{
  "n_layer": 9,
  "d_model": 384,
  "n_head": 6,
  "n_kv_head": 6,
  "head_dim": 64,
  "d_mlp": 1536,
  "vocab_size": 8192,
  "activation": "gelu",
  "norm": "layernorm",
  "norm_place": "pre",
  "norm_eps": 1e-06,
  "positions": "learned",
  "qk_norm": false,
  "attn_scale": 0.125,
  "bias": "none",
  "tie_embeddings": true,
  "parallel_block": false,
  "init": "normal",
  "init_std_qkv": 0.0234,
  "init_std_o": 0.0055,
  "init_std_up": 0.0234,
  "init_std_down": 0.0055,
  "optimizer": "soap_variant",
  "lr": 0.00511,
  "lr_mult_up": 0.603,
  "beta1": 0.95,
  "beta2": 0.95,
  "lr_head": 0.00541,
  "grad_clip": 1.0,
  "warmup_steps": 200,
  "schedule": "wsd",
  "decay_fraction": 0.567,
  "decay_shape": "linear",
  "final_lr_fraction": 0.0,
  "batch_tokens": 65536,
  "seq_len": 256,
  "doc_mask": true,
  "train_tokens": 402700000,
  "steps": 6145,
  "dataset": "wikipedia_en"
}
Each number is 500 + 50 x the weight over its row's rms, rounded and kept within 0 to 999. Layers, rows and columns count from 0. Numbers have three digits each. The size before them is the row's rms in percent of the matrix's.

# layer 5 attention output (transposed), 384x384, rms 0.196, rows 61-103, columns 128-191
095:568465514545453550549464506486482519475468563422521495538651451555557566577456554465467503500512489571526481602541490496455473491499606583522438537551424470523560507506464466508560566495488622
097:524516383645554438474503434509500485511496538619477460480455517574483580453570426528461497462565541479529515542539553546584522558591536495500530517380497455547494514489482568479496592614469463
089:509551552510467563504487506403519410425501534477529555455447388539462505481545471473499526434471450542414484529481548579404447453377475471536446496460512570530575427505478414500543585581493475
092:498501505581527548490460482474485444498470576488496488404476428516514448589490513435410459449393408492546488471501631534522484548511530421565473440501476558489451518555550648542534506475488465
093:482554577559522569507519490532566449521529543483341508569544494569538537493485555536446552452538502384550503478518497456495551441518496521511470545501553452461487293459427458526463460478517426
101:458570403493499447591530505498601507491532499511487449505503496530459597497503474504492528539462505524517532511546481487473543469508490526483510552425456569505570547544526585541451425527384470
094:491441499534557478450513543341499465512536538501475499570478491514520492555607561469526532536494461435559496474504511443519455450489514515520469519481448514475477412456384510502512381452559455
082:607589506515538419520454468514515432502560560545535438525524500595580464436538452534590509479529515542431469502470442420466499449448389474463532504446523603549409590528519533548489492443489427
095:501482484451508485460458480455519512459493479547498489568436509461500385407516523417535552593499550479430503550454440431531448473405529530544505481466496397529576403393515510498501412605573514
089:622425496482457494368499457510477472518515512437567604540516547475438486493492471482456635513496538483422512580504444502552422444510488515533506523562462513504485555460590558534532570543482540
090:519495440487458515491488403549567583601424519492390500635492469496509441475556430487552648443486581374461542513438467454493502559516527479478471445504563517530427433481400450527563515471499510
094:483506482554586446411441426552465516417538554453528511514478503493584529484541465481596519486447495466479494476490556510570417514405482532523485487530539469563469527541452439505544479503490457
090:514432489436476540495530631471592557488510408530534532423527549583516536539534480440496474472424482555484397486553519513471458445496506557523461578589538405434489400522526473511575587467429438
096:509504499423597479446479486465457438513491529440531516505527454531478532472440507456550510534450485440464533439499549616451509546543412616464438397487486540420501538482565502471517560513489471
096:538498503433439495418523542527495447437488461618446530482544441413513507547563569440431455505492484500487450491456504475512486529416468532471434532631432376562475512512533490435482472494465581
096:583626426446456500472468587410445554524473589607526541569513518547555489436551439429492500549468502482492576636558416525479490431545434601545511582399513471467510466432502529403503472444433512
101:535482447401443575493399473493517504486520504492530475466473476520579559550603510627526542555374529486427496517517488518456441537639465460568545545503492486530494507504431552506514526462530412
098:575479548537520492512566541500510521587493483460489461493418450528446522502544478487527489496510476583448496516503500512549494527473568502521510484513607559357431513498457487401480440503485483
095:477481591527463503531476577494548473609487469536512468517573517465527524476493561503493462582543486521583496609496449574522593512480541537430384586403508463461476529467444497452425471539596453
094:521471490475550517572508565583435408620427437404474438514524436407496479463514477454451446494462551542496459432537515533452556594425580541628533547515508506481587506534507471586491481421469573
091:474504478562485512531484518526634447512482544468402481426509433411464537558525473503499403564548450438392422421574623457530530567513485516514528441414489496536435565449486490453507448476493455
104:445516479462467462658542522393531391589455538392445553509556492400492520544482417508511488464450497507551421577474432468542483472562494453429522535560465478531450505524423594582470476465601416
100:446462540511510664485536533499424483499558589563461608490550563470437534527493364484444432547489435496460478481556443575494555505499503482434444468423480554443295491553596548530495487478527458
098:523507464515484492514473523478614511455582643423533474509562494444637471523500502614462549519493459522526436531540570370485536484499480462427449535397359541466536488528457440517515489410538592
090:409470544486527507563553573462520577396528566494472451591458533554518515489496486553514503547500496484455386548591520473504488505517504520591524493464478351498462543428509526503410424541534455
096:596511375442465477478531539539547480604601501583495601472533471383484503487482563490528575500523547430470512460478532553504431441381531537570558557540545483440472501450475469473468506500438428
097:528478620500494487417416462629495503518568495419504497494538533543543458416469494525482496514497545448501598482445475547549528514468656416472498554594481585505563461500535523530509532549464504
096:547555381492402572519490504494539525505430432522546537519521513445546534498530427427488538454439560461560631482440534509463510421605520502460519485514537420487522404499607481489492548527489505
090:503487522456611597560467528525545478502585439471519484465570524498496492497418501446511505420525508499591551499576520492499557481512625527458500483525395556439496483496498535523438534458456462
093:508557513501488527531441519457462563505574457566445504595539526503513457427456478463523455585480471442499538507571579472525509481473553444429388568463520471540493572513511541506465395534500516
095:530400519461441530497505445503460520570489502493534541502522527455526453505496499429468582470591576502518437537550501504515536431463463427598587498406424441477529445467497559470511477518549477
104:573608407490483597479477508478488508476579463487517562535570542440506522467465465464570451493498509518544522449537628538503481491460491461528489603431571430434431479553485534560515464433522397
095:534545480554510463553550515577447562571508542498645479618516562522570560536491506517502466545518523464505609514553483455538546523449450547472453567527522464520501543503509492540543636458509514
091:468636438453508506475539550472472491562491540497569567539537493570538543460536540587601532530463416565466481466581554516517447467409549565498480484588528540522475479521482491422561572448425521
096:500483486476413491506528458405463491481363525449446551490453442445576530479503406489496455462458448585461529515492584584576434574449507565614398421483476527418608490552556507521618573427462523
093:520378535478519508508514487476521500514527602510565475440475530501525513566531396495527451559475528577554484500527453455476478451390597493478576479483532516512410586569494544470624542500520493
098:492504472562609533562520491530445479455558459480471539542515511447469448500473527485523524318480414431451486535559443493521528531528514488542484502512514501480527468418479525514522517542451410
093:535401498546437462414449561387486514528555544583548488528470526468455452517509395512471490444598554479531497487524480525567558452587477458491482499532558503462431463528482399472510526528471445
089:538523511493461524482494448459632467540541403517491541518581501499523519505507486446525500472466472529532570446432535574496596394611457538565540507484452497480613396515461488459576517485491494
099:493525522483512532578594537514484396477539541479490443459501577456547473528523536517594374544469545500507529620551469519502387472526469536483550554441507505507369650423558567531536480498552384
097:428510468424487438574519481468559446575508449481521418487491450519537464481477490523386473486386527479544489486508479513454502442583408524412440521487475460570517433489467466482395514495422532
099:508459497368461473510542566520491485513570552503540555435492496397545520424535495505463512595506490582494448563482535515458569421525490468493552508391466500419499534525630554488488534518472519
092:561398456460563446491500510582475557543555515509507571470575450445540577480530511617566517466430454514498480511521445564588402516500504561513511516548583476542407536528491445468553497572518485
# layer 5 attention value, 384x384, rms 0.229, rows 62-104, columns 128-191
095:468499506515467584457516499438494527455512483448590543436434545547475477534506377528468496454468483563516531384500532461450559532392547539552547500565466414552486535422573415523516398470522470
082:447462507464469383478553540437570459500534495584521445496535506482564516525532553513447597544527480452579516447467441548591495550479573547483473517421507477466537437436475493458507457536518451
100:561441497507554484406524521513498529604471505552480465512430497430495529543495404489538417445559557502477504459446439463447525507519542518478469502546522512540467502529530535414495496510494484
097:490496471435507412500532503480553452510427500540514472537460603381580449421574524488538545517535527465385553548507458525487496482484472379487416508496417496568567563572529514511509555494523454
102:534518601465559487413540552545433452572549483517472429513461412452587453436536464406532502460481479495522531527444540573442510562496505587490520513517536493565473500509528397515436450487438475
088:436368475505427400498407529502455449544426504476406495504477527565566529494483550470535462504584509456499548488542447486419504380668468477476485582513506513548431516493529487510561495530442629
073:486406533573582470498491563581400568595507505429550524519381551499535535545495464540430510447518604454525559541534534554570365528455594465552428475537526517446498464533455517475530370538404501
096:419469506610523520556510575504458471455505543479492548489567507507526490532497548501456455523410541543545555564534472438603516449552474472525459500522506593533479510507435452551534618453464508
086:481482543501550502583524546508467555512472497508426515594380440394519491470488508489532451420434493483582431493462626470408463515486451499499441428516524467452568546538412512496498546539509463
090:492462501528465427528445497591429400485570518576520474546418511487454494539430499525543485466476433462486488484514479478541507520558442449586527552504499495493451471574553662503463604544479413
099:452442415507385527611622585531482456530531508549444460538406427494461486497435488501459552495584501440575559504587468483529496616483508448493536548501445516385573500538492575524528504441453470
095:470614539531565497441403457472491440472516593513505558457472506491516513505540515483590576557521502374482541471459472507480497433543435497492497479593519480620589538527527447400425521511466531
099:428489451582467487585521500510552622457457523443463415551484514478522450525519487551511535436514518502585503442500463582491531408431483462491499461473477364585602521487572515451479496460421516
095:518514455528502401417445480441496474516543601443493464481445527464522460523390561504473457456533531457544484524468555471425472507575491495554531423362502567503502467485554465521472516553541522
100:526542573525553477527506443488540433411576544463491531504422494384537395587482637472493500384519528557506525523459504639496473484424449534589490362400495441484574500498488476551541471610502478
103:461511626436476406528481517509532492534483506476544558529521461488524543468458488462497454469464468453549449563472405450554475522476569648538500386459505466475559514431445449481516498546495519
102:536562488412475622492349506483487602451530502466515534483514543512475561437527555543554542623511465467521525514516492536506505471559475512534477491505494420507579546452457598541502534459517515
096:508557481421457487508449467498437520494532544527500521508570507473588507476483504504567481571476482529429449441533445518541436454469486585405493485470552488524461536436488408457401465469456514
095:487495391465461464468542455502585600454502542484507524492526524461447562531560513547561501491535459563451538554510546376435488376485373459496496576475527458442496570547436505500511490684474426
086:535528463398413529424541538551450481608512530603520543523480517502555494351496575536504487467555494520443542510456488531427544561521474588486448523528489524513459434553562484531494518497507491
105:486422477395382502496531519458463455579518611517508503489566430599500435578481549481555405532423443461401432547328496439538487455496525581499575564492467530562441555425487492477496446584468428
110:551465470375434511498525439518504369520521428529524459427398507570551394423465533509529511426513517571428447468489486480541516540391594471482600541531520520535556487531517505512555470485539504
099:513416413350545354478464449534436506549448486589492577467461481515515578446470528458493510512477489475478437536402554409535471437563545491500525430630535424448451488359374485398408439545515501
089:500532413501483508407489515449441423558585530556488519364527551474501479448490570469458485598471463411550500499527455451538499498538472441520486459484463499542559492517526592488530450539392488
097:371449496520525457529489540523526532464458482493459464532470457471567410467446555541468443502537487534455507603510596563459544466484419592434544513522489449434531469505492456397565446587469477
095:531527540584585468479524459577599546526473540570482431476544494435434502500582489440484580551532436502416471419542417558399498492495460461463426560559451506549526514626490503416442600532518530
113:513514592438567438461617485514531518473532521557492356575463448418454367484514517543500492394464557618493502592437472598485521504484490560472567522426545511478500554486497461421487481520512509
085:499525470603492485561496508407468417445488469526527426472591483414443517588505514495533517493552497499462465500492479534500512411480515532478485489486488516425521506535559474461545440499516547
089:542459489496514480517489483502570417570495524475504483402431492531573422519503537455501467505522557378375465528536449591411475482420521550532484432520473579488437443628509482522589471486408407
099:492473464441550565450548627496513468428505492518413615447464557516531413483505475425560433586494553497469483583478481483468482448482504542513532485523481627484481479596453498430486481536509483
108:444370392409530483536592423497470497535412480492447406519491475435543435530494532511544515347496502449449525503480454551485527480469444533518542442472504528409549478580521495450581480567498459
093:498534452519503495545457562505467526431606442391450446417473480576417522494550537447568521531506492496544578533584406556525524434509460534466533577489527514530513552428513544587534432500468453
083:488444444511508438500505503443493517517461490491466450566564550418507470546521544478558479409429495507599446488397503524491561512568445529523544424507439453400529528490449531428459461565543522
099:498447453456456426402525509565549556501459537460476478612482438606467466522470430571599526454534469428507497422451486451529473499483536417563562519494495464538470570503565576454455466594491430
100:509368386459547494573460523458488443522525552436483543449506434601480501464496504535545481511526571465519523479538601373517529519484480506475530612582490447474555482489462559506479381460497451
097:519589556498532520569516526538432462568495559430483493517617512415494536429514513512476424557561506478467516347502494473603548482504534489488428552479509535510531507550562557492587517464516512
090:496554536459552550509517436480493409458399462404431483493510511451506500507508543452449514555466415510471501469400510588501499484469556523426551595535501570472568557494548404496452491581524484
087:543465594502505426449559538486467548501424553435582434559477571416449418566475461486509581409489476528431497631434432466425481466446518450560475517523443527587482527507521496471449510499490528
105:534399460505473477578535528455462473507530558475471539527502465583541524537480517531507450416505553493525455402582516559534483528444588542459471487499463497513524399491552583571567453481517435
104:504466510513420441394523500536475471534406538495409432547490476464536481562488576462532501483544486510550514517377470545425486436528599555471414414417488502488420620470562491426495473511557537
110:550514483502496454452486503448523535593482552525392523423383481525439535535508536575433383389487456477590471547458512480457446586496631610502533445511506526499415482387486441487536411534559517
088:518534492436491565574467511514515532511376519509467504520433589536539531461589528504448567510440447427573469444536530490420521605503481454494499496468504524449480480461470475602550484540532524
107:456461520530540451535468513519450467535580494500521496579514493535497497527476538555388512424561532520475474559588447551561525544501444552512526520451470518438405379482606501609550504519554429
# layer 5 attention query, 384x384, rms 0.172, rows 64-127, columns 128-191
086:452537529502494487557488524528515543459528523519542517546493452533532485510513476502584533535444506470472587594434515477509520489474533604530563476506504534469495519537534536531524481539501530
091:453446529430456528555539586472433473584531513512536491596473476527565530598476425509525520587549501515500555481560510472443504485510332530560436513462468480540451597500499512546504543457503492
076:485559575522559562425480480517451469554354452457367596455441427486522573472481505518383476498492505566568535562480459458539490519516547479489428488533425602455575465540534470592557536354514568
088:614508441535469426529457644461480518543381531407554484438540459513525555576436576550418497441451449538555475465578535519474490445596511494386460552469521490490489492577492538504588476497556457
077:589540438543418477425366521505501544445492492410495609479560488353481574442501517507511527511575501499498481565481531598553510574541493517468540417431482448423546538537505470483441556495453509
095:530563501599461581473613561441479407555470506495523527473466531495529522494502459567468518588457457458531491477531462478521480545517503466521552504481477535557589510497488567529520522465463481
077:486478468531556507536555599531441556558542499473556480486563489595499470533458492485479581534484479518653500593532486513487573465519600495542463571576457437489568536606553566475502520506516453
081:509516541428465451328435484577485589365457436503549533547511536569433465468492442478482495563550578454470523458518526468517481511525485467546552501550480474480484468466456505512473492579483480
080:471554522560533536440477559471558572440562509456511526479512533546586493475472419539507468547506412577523509466490564506477531453455404476481473456514481511500510486554490541608467565519515490
099:522499499425444475512493539535492518539519464471467574469442454527402480464445468505413452415544498466508493484506501553407520551458541497473548450551506476472453505556427512434543486546543468
091:498419432437525409491469541507420511517504450461499512481493408562483522548469609400487532497469496488544427485463553388568475459533431498399481562530437421501565492505531490476483528472477594
076:516469498423467503442501539498557534480416432516531469477458577535520469487497471359492479534563462494513389453485557392486464483471528462494476525513494367549464547541509443449495551389511498
081:461522461431450576556485527515523510500537493488578506589501440474435583507504527447518576539462493491500519583447432515429470540460469485493531549474530498437519465548620461440500415501467464
080:528470627430502481578497542427427531514520516496428483608500463510498506484542592469479440469502560494504552553464470486429470589516485463541432452494378476482576554517396500547501490480508447
084:458458555455561558554539563542536574508486399592485529550590463498540497496579604465406535553446431399594438528545548410490511377400542457494454490504516524479500421525471459474527556482476602
082:561515537500561479526492485511500537497534440505457476461423508534456421530377587457464513477521531503508603511514498485425524508508476507418493577470511519418521488527484461453537482479521668
076:527423474410481453496478532554487500519532550481477480537488493503467470477462520488536487407516490567463566451521464488453458522542591381466548483482484483410428508500557501493524483566540447
079:489502475605572489463484510510543514459579466498565529548534516485418475475499547452490528424533611529452490499511523484501577569530520465403540548528466517384593485401427455457502504514585450
083:442438421512561347455521601501407531492547582600568516602543447493471465557476516580478515442499543530468517596470478475459419527443491580496456512539497462527481515496542553656399464495557577
086:563452567466549513411536510480515464385472427566516564480503470535431434432437504479606403492508520494430487503535510562461552478476463462579542417517528564498542563540537609499521474489528548
085:578408528542477576510573567580443589508418441435500521398537485438497577415496484577398645495393540552534480512516492368541406393517493526508529406459526474482483549608461569522541482441589473
084:473424552427457487405453506452471485469455449479512522492537433498478475544562487422492502486560471524544515454543539460477507531498488571515530512474476407492530490426512564535507487588485472
080:558508467436446475509486449467525569528491513467542508540560562521447535424406484564482554460415484498534477496503481596531625515437441478521501511431539487506436514494510555551484601480481578
082:460547515463501504608435527534454519429485420405525521516437527466460527627515538436514478482481547526571507562403432470492546488480579458479438509540523496482568484509496548582490570515521538
084:512618578447512582485487446557503455425512559506475491506451608493441495465542443391438488632550463564458454481460530545557509616491436546558554371600464531532520492467560525527494468521489483
086:433472468513461614488502485499527534538398534491419528468498593452517422453514404439473505511423525566461520488473550507471485393558526503486464425520523434586409548553470450486511573406454540
081:454574507563532450433465589526463592578560546566534464505503538524500491508400531556508546518595509409520473487470430450548575494434446466578579476436433477405489453456496588558534572480550560
079:433466520466457573395531568458482380485593381541496517561455605476575480498422570435504513556501500472558397494552565433494405587537580454492441394466488539456510442464503477526468385506502510
091:475575539453455549509438437432464544515467501529465497568410547498523552475531483524603496553458403447430624536557512578497560504573500469550474518477577483417584493508444509567483501504449516
095:460548465485446517507562478426481505513518574602491513539470525471466501497518439442620447472528515556397453428467476433485541573595462576525514556427416486534520444445580488548445515483496531
087:494489469458512538580532557447517455409450442552542721564522546565471496538494549509492460454591637496522506561510487463459472524534606489541422545493498434477489522527527524476551530512517524
079:487482475385474563562451504538546539505533569616548433505450517422510549415528446410554492552499452538496461468475453434486487504479401507472571442525433471482424524416530522486506593453432528
085:547436549472510540456540561410528507413563525435572470415481538504536546441476489481510570478480486519415455431482514482455499482532384530509562560496458604508537487437511579499525482565589448
097:400544533352466490477540444440500428454520485430419489463457540536531496514493491438429453555548476526437430476466579504434504446486436476510510444435467485546549539429465528451486446535525445
085:444564554448358548491510448518493528413516503504551506537584568457456475454548506476436503507476557470527492539379518582525464508490425497477424490565555475529509473490525471435449509516510577
078:533443377488492484553378586527541487531399540514542476504504591495518529451501483497421567555511547534538520465463429518530504444463578478505427630428499429579535552540472590482407508500508496
084:542503442559454463544571480555631424519445439410470444465564506542526546405497505479400462482460479484526528504494517540551478446510488407391465461469498490517529467538433477538541453504510543
088:536517558465443593414583417535469478504602383583522547490497519480494418457504553473541503511487536456524524498473490526474422501489388571497494432530442625500549445473516497440577512471524538
085:394503555517486524476485450503527550453514502547504435529440534408400471427501622465509509491569564447529456518497516488550539441478478565476518523436528494400531430427615397465532535508517518
087:491414511424495435544473466515542464538398509510543486476491445542434510431484457497524497521486473518568495535482518532454462415383525503569539453547463468481467471577407459536492439455460507
084:553511470581536456570485482558527530549590508450552491426529504521495537570541428489511509499476477561498479585503467569507469589586552479462461527503487508555526506541514542506531548486466561
089:529480507504506446433482476384539480502461490572387463598358536526362563473516451532546483513474586511427398433469487440475461559441570535525498426521506551429522465403466564462493475505489430
076:577494465540484485472482459483519489562536468536435509482483554497554399468433541376499535557475462505559488550429542446452465460463537469491504503480525584418537463558485551506497503550618407
091:499560527486593534555443462518481534482485600529550438557543446449535534535531508507482534542438412570495528534453505414524555486478542570503407434519549464523496506466687470460452528503495576
080:528482527544466471490499467504423501504535458468513539473455486483459530463550447567597377432573535481470523384502458457586444558453496493434540471603581621542430478577456490552498482476503497
088:505490501513495552451520532456503619515440405417449504482487500495561480445417565553366563390503482504538594537545454531459538469413541472408463427582456539497481442545493505507506380432589449
083:510551527475521527578576396478504484580539548458491533509486533471529490549568510578466543503508511614508478519500531483461483489469460444502495547418580502491556593572481585474504513531511400
086:451505499448447558481564544424520452425550431498524492465363483545412558485459534468482535553560550571544486538530497528410516435554388592531539546451537495488496514439568419498434524536513555
081:536505481511494452537528496467471515538531553559525547566515471474497534529545455472566485447430500482464589536557469540571557517478556464481431529459463439568458543495523566477505490507481514
077:457500486526340383458558486465581529492450487558487535564544463475540569461527426585535526545517550455556425514529435394490488533477519477577417511495410433482532519572504514487459504448517413
091:442495518448464438384404532522558504524539500460417491528550579485413497474520475522478425471536558458469518486488539449486474439444415487554522542500506510467504502487538576487453475589502573
086:517480514434363504480561431532557554450538484458567584423475399610451508427483443594514492559515555504454506520570507508471455531472407493477509414486470528589492484511474459532594530505542401
092:458510433472534549453497492473508501485508517540499549557468507523517513496483349593493418544524543533495482468474523570511447481608511521588571549482532440580543464451604526542441485562517525
077:474445524446535539518512518525468508464422510578428490532437454541474659444460500574560470560499456436431476527491506546558639536475559554617519599538474461490456547590467507635526534481542468
089:493491483453535501515445502498463488503453513495598580537479503508504506464558503493494507407476480485508615493452451569579510527527514374530496616568429410426461500504421618475467542464516469
088:486470516467493505509551534555469446501552494483460461585519447522514521466485535389510542477476537484608430458479503512537516481525483532481508543478553489467516413488468463458570486450515574
086:539470570513490523465494537551467530465547468494529511538511514500518538512497523481504446514581562426521613476552380457556434528459505501570524470449454539503484468490490542454518457596511548
087:478485495447543539489461420459544503420459542501444392543544516557516458469509446408497501417500545572500539496481495586418424537365526585472527356540561504493394488552517508456410404470449503
083:491478618510566490556457595525484411549604555469480426437470437525478546582498494485536381543469399503609402423506509557552495496571483388427474497436428538483566502503415541541466521492529538
087:463430484557471495580537479472512479444456543536541496486482461530456479444550531478547417593544543554530396583428531454439524581494505563499424475453631580537495457383557468492551475557552513
086:499407440488425502504591554518538499471488555473575476415554473472557470552457447530445528495477455527544555500431491518422541428627513491491491441461509507486533556513585473483564500490459515
078:593438436485430511531496408476572413446450601514525467575466467520516516442475397527613427492518409503427525461501515451441431483593572492499501459493557464576555523499539553566465494591476442
085:534514447481540529379556508494503514452416558550422489535502569537424567484499482448496398527531506573481516460552505458525490510491556559440451465486605465578509504570499595477480530517562506
092:461519490433430525468484491594555433450500432545484599542546582478506508575424432559660545525517495364534490484552495455569521469553466563522545415493422476535532443516574525487450621460471455
# layer 5 attention key, 384x384, rms 0.17, rows 64-127, columns 128-191
079:529474524633414492479488495611531515502457535492444541549538534596539500575503484502518436537532514416498494449501517549460447430463461510528534482506490450555515543516488593446481549590477489
081:496501452541598551542526607439590510509487479608464610515451478525590450512460472418471522492524498456443447536511423573550450494440486492520506460460490393481512577540557541418497424493540341
079:465464515552542495530537515476516482463447477487472582526501507507552448560520543520539474577480528506465434403461564477545527481572505441531533471483480444464508549471503362511464509436519500
081:484442457575577494583510555505490473540481407448442474514517365495562531624516579464557529569497504486521507428474486405508503518503503487537585627501496515478540488456469524508522391438415444
076:532506552479514434569449545514528544541455569433475509560477382589559532444439455539527550586505450529513420516456520443510435516516575481498515583523544541588560478541483527467527406515525570
086:447396462590534482474477485513493487535559590483460520463511573490584487492496526501439637543568456449491529491550437459414499455556558436571453431564555462443488526605589458507504405496496435
074:470491468578514538535485525529542528442523481526448519464532407533529421509423560436584467512469527422522496433493457540447469510553549491383567475556523532452509502538386468561532464606587471
081:468511473486494519551492584381396508497509539550547512566456531436464518451523517507512489523537574539435599497520478482554483482534561450473406513584498449465594483583498511472419516554419507
077:440511527422548501396451469412596363481424619523510500590506551512480475514509378536496591432606453511460503449506488572483496392512534448535503537561430450585476381553462502433498459598497494
089:583465438510417493441503527519455466487486438535418463477455468451514465541445533485482511534462519454388508463547507526520428504493568519555606486483466479503497425465459579533540519406466457
082:562533396593517516539498417397568642479563478559459484465519507505527457563482512494529425457533575550586555510457511460454552400485472599537558491492491543467499515440429558553511572536449456
083:531493421520501655563453515480464524577490512515498515533492516470382510500483522490540485547537505460571479606443497470570514392513551530389504454456476509497484495610536544493519514565438492
082:549614448555471564461563463540519446523498530500472537437503550519497536525438534608497495520578549423572460446501476453535542532374557500535481447539477455504460528462542507443535571479500483
084:502566465508520374497588500448472558529505536557641549421422530475478456448483610521507446535492466475473363459477482521471496492554467529518439543458523529636526520557537458479467565523396570
079:491547417552621576400514542491498533498561562478638532462565477526565543460470446542560538507499502475518536460502410464614460488455454507432555553434442435466421444455484444449475419607588518
081:471511424524436543455489519602531534511510463469571476528487498435410492580502495489498498491494443466467516433487486553486503474461520492528529513463459489544512530465517436482474566501577537
080:523475485571365440483463464495538505488474367458554503490422516470459454517509560498489585487558508559506453527506509426362540488456519394456523475515457515562469524430501526552494592464550553
081:489495424514464496472463457466576489476562544477562639477441455524558621497506481474549374588442564551449507459564530482455457493489432450491526575548605447456447582530488557507527644493426504
083:564450521492492676558555510482400502594550466472457657521564581588532439449518568547533487437453528550518550560581489489450520444439506521462552538535561475584495504524534495470505522457530509
078:588460433444534603462558493476507504455433510468472506452568542479463498511531468461486520500613541450472456515571570483490514543489547517521421524565489484536443587570571450499478513549506401
080:499514563509487615445378538503442595480521531435507456443521542421424436527482536519444535530526507449436581395423505508591502546523500518502461571575563524480469478451476489528510464539470499
083:564531427551353517507508452562536471555525525540449582568458490488565565410486507544561541542506458552495467489551412522491491537504568421464488517495523485513506499456526571572457535396560480
078:466431502567463498491396640533505482594464534449585463474569470466476537492492529498528520484480533511525542517553537443477536606513632527559455471568558527581537510511391544486483513500599500
080:445506577468470489521567474542479517517543469631419522523482481536434531474579567618441468531462491515528551606583503497511494443524448524468533459383528522569549532547546474530487499423439535
077:509559524442635456547569408423508426485554566512499636443527518514505600493532486431502539554462449498430478431475521557445568502541498485494520499524530543506435503494524588534513520494497567
082:479546579498483459444490500440458385403454474499573509532600555477538486609429529442468561570492480486486536509542441473474551538485494467552410502441535537451570576529438554469387445514452550
079:484506483614506432537471539471482545406442535438508525489543501441537536499465499486503508442454531471536646591522489475484511468562479557514505497445498495471455500425482485539455458579398442
076:403465539610538541471468536563402521497484527438457556425527543443628487533497437559452460514487536348372536474519539451525562483392454489509471576515564626424411513406564455541550378537509455
085:503440497500513558469464471482403396396470459548494545548470549505476470512483448478544571480512474511455509469466404508523465492466487469588436477611433551486512530530553449495503551580487541
082:566510540494591451542487528495457433475435595396578544433612550515508503571525515487530535514553483586429517551566555526541509617510600441510426519536535560514507482527562554523549470550439520
087:555411476473465512549509510513449453492536473513458498484523559451511471521582568473526476533548515524486520556478526575424557568494528539477518431416574536572452533490477473536500496568496436
081:490585523386565473457493566434507497486441561487526585463551420441581574483482583417577521502523509503481431553518434507493503392439546492479510565473544548479596567508448495397436521497486415
081:483482428523582494528464544454439519471545456436602565442517578536471520378553482593492493483562559480584600485408500544441495472531554572593418393476470520464523551453506493499452505556485479
086:524549510477437508490416459574521483520480564519423563431426494477527551470460457439564481500401496480485593452524472519477485490590514634538469541533526440481491409500522444535446541501437539
081:502462448466443503562537490540451552504503556489542496535455541463524553471470521576518515455490425508448438398443558473518475481459393537408493418457584526467473538573487432447537547511380459
074:444498445422471531529418462499467397469516468556545547495429494386475456416455453513478550590414505519507536466630537436511544564500535518391454368483527474482584481466499520576428538484480434
084:483494546519457506519495494489480480495574508514476422517472494571384488519463480474563414482467465506477441588468522445498470448511440481456511516475560501546440511567498585491483523498523560
086:630557488452482448457545589475508523428490453568479489409559532476560561483528525521537560485478498570422498496488515529493457482527517589517551431483452492474570518507520510436419460497497493
085:497499372535539516446452401556490545606588502428499461481418556541483463449543470477497520513502483495474507620518544499512402506465460417456581565557403582459518497461463460484542511512488546
078:486456586555466499478499564444511496552487417512557504536548451524471509519430434423431582428444576552571459440510449507515543427497607501489564468442486435563502472543522521415523579446583568
084:463433528528470580537546460518498572556480500457517460462540414518491443504491503386562469506489514454529514513478474555376489464520477500533519535446507536556467495528549515531511462420533477
084:454553449478472549428519520333352562523459570534585501476523554470375530558499481488521552516447399502480568476468483462516474520573495468370486532482450414465421502524487493520561471551545454
079:497433481553507512505479460582450511501563489578494492403398438436532542489481526502490436499564475494504475520597594450493510507510527560559503560475470516413512486566566487555521399554466546
081:438459390469460504437503559463398470481518511493521454578577522432470490449557505424448520467558572500575426462593548416472525498606455500532452529486500426475533480389492496460464455467498609
083:541405544465457453537488485507438463436519477505472534424420482444489381469490556396481441499522516509414373544493494489476543455429538436523478560376467563456412561583457548480531446441499484
084:519499426523520507382452546557522498538520480478560524638485486498494537520627503498443528506457421482538514529475512583457419520521489558489487541494476568468520459479535400489463450517445466
073:449496489491469553510436502493542428503499509522543516500477502506455455447470432505504503491475536495403413552557436466595537486509468472428511493506501519507524382500491449493509497531523506
086:491431471576495574551529480496556481514399523474547566512484420575449508531514454613465499522475395549491479498500500492548531507410567494426564468400457433475454535512444463403448500504583461
081:592553497448476436405452529501457526468429591457493496526489456540396537571496545452477462573533518579605446501604449479469540617437501461552533451477448568574566476448516565500485433463494377
079:385432476444533548544503517609516479437494556506497415489473545540534528376462508497483524496500471466436523394467601413498536531529518390542439389452516487483560423530600488399462462503448494
082:500525527499559519509503404568491576492553495553464454472544548466482423542424540429526561476482523528505486580531484444485474484395477421517603490476598547561462478463571506577515580454515515
080:588461623496471450598461584536485465563484603429470514450485510511503545492520501461513470525491476422446565524458507478525527648449505508511476470552619556489474486528464579475533434410523513
083:487475456399523461513599394581570478442563563502473580520403560530545524496506470520482487405550521469510465455453443550565469524497484445560597439579508453463545511545469411556444477499481554
076:554421528496491500503481413465458486416458456382425541537447534505457451394535536450509484470518546502500472524431566544468503581461556462477406503574567507528552548499460531534517463548510486
087:561445492552517452535407509577496496483491449574522602548416447447513527499571624542583486470485467509551484516608500488462488609507421417490485425502429462498529568559477552463416568483514560
085:469459429550439493509444503506510591583451439551435498523431521486547439507512475521511440406473507472546555557520571662527437445485496547434612469461512472498427511448512548525515452517444470
083:451490477535491481449486503498492468463465617460443444467452466494460579502533447471544477411435477416464539527479522495629524464403500411497603431469551504466431546464463493580537442517508450
084:542463413425436499583583420526405480473509413489478486525556516453527405481506571556483491448496490553565600526534513468489535553509424429450507444516554499445528392503536460441475500511547514
079:492540425547552436526480474422564526441525553600488515511433433492520538469616567562556562515537477476489503519462551451465497401551397481451548484483559408575467459439472510473458499560546430
078:536471509443540518443504425476482465418534494519518569463585457543540590443482496477396427566529488532485424556411564482564458507503585625445508517571437460517456543456576483481533390541455484
085:452474500492516518466522556573500506541579447479485483412484530448505452562493522470487477566568488426577571508426495492420479491516432394508622472483610555576567536464561521413545455398487556
080:565478562489549535488462533502527455500509620517435533493546462491516543545464391526499503505457485485551440478474552550535533507399472484522453535569405493635556566574522543538405519537474519
083:436524543372483474566527529546472564538533540441546579508537586491501508550441517557475447490490521481489515483492496411503580534442490498483403509601498537432546514437522523497468458545451562
080:339518557509475536480521590440507487516517548459485524515463490522597437532478539433513572462602585488456476494478439491530398572535576534527562533468426557434501579594457448523445481575511507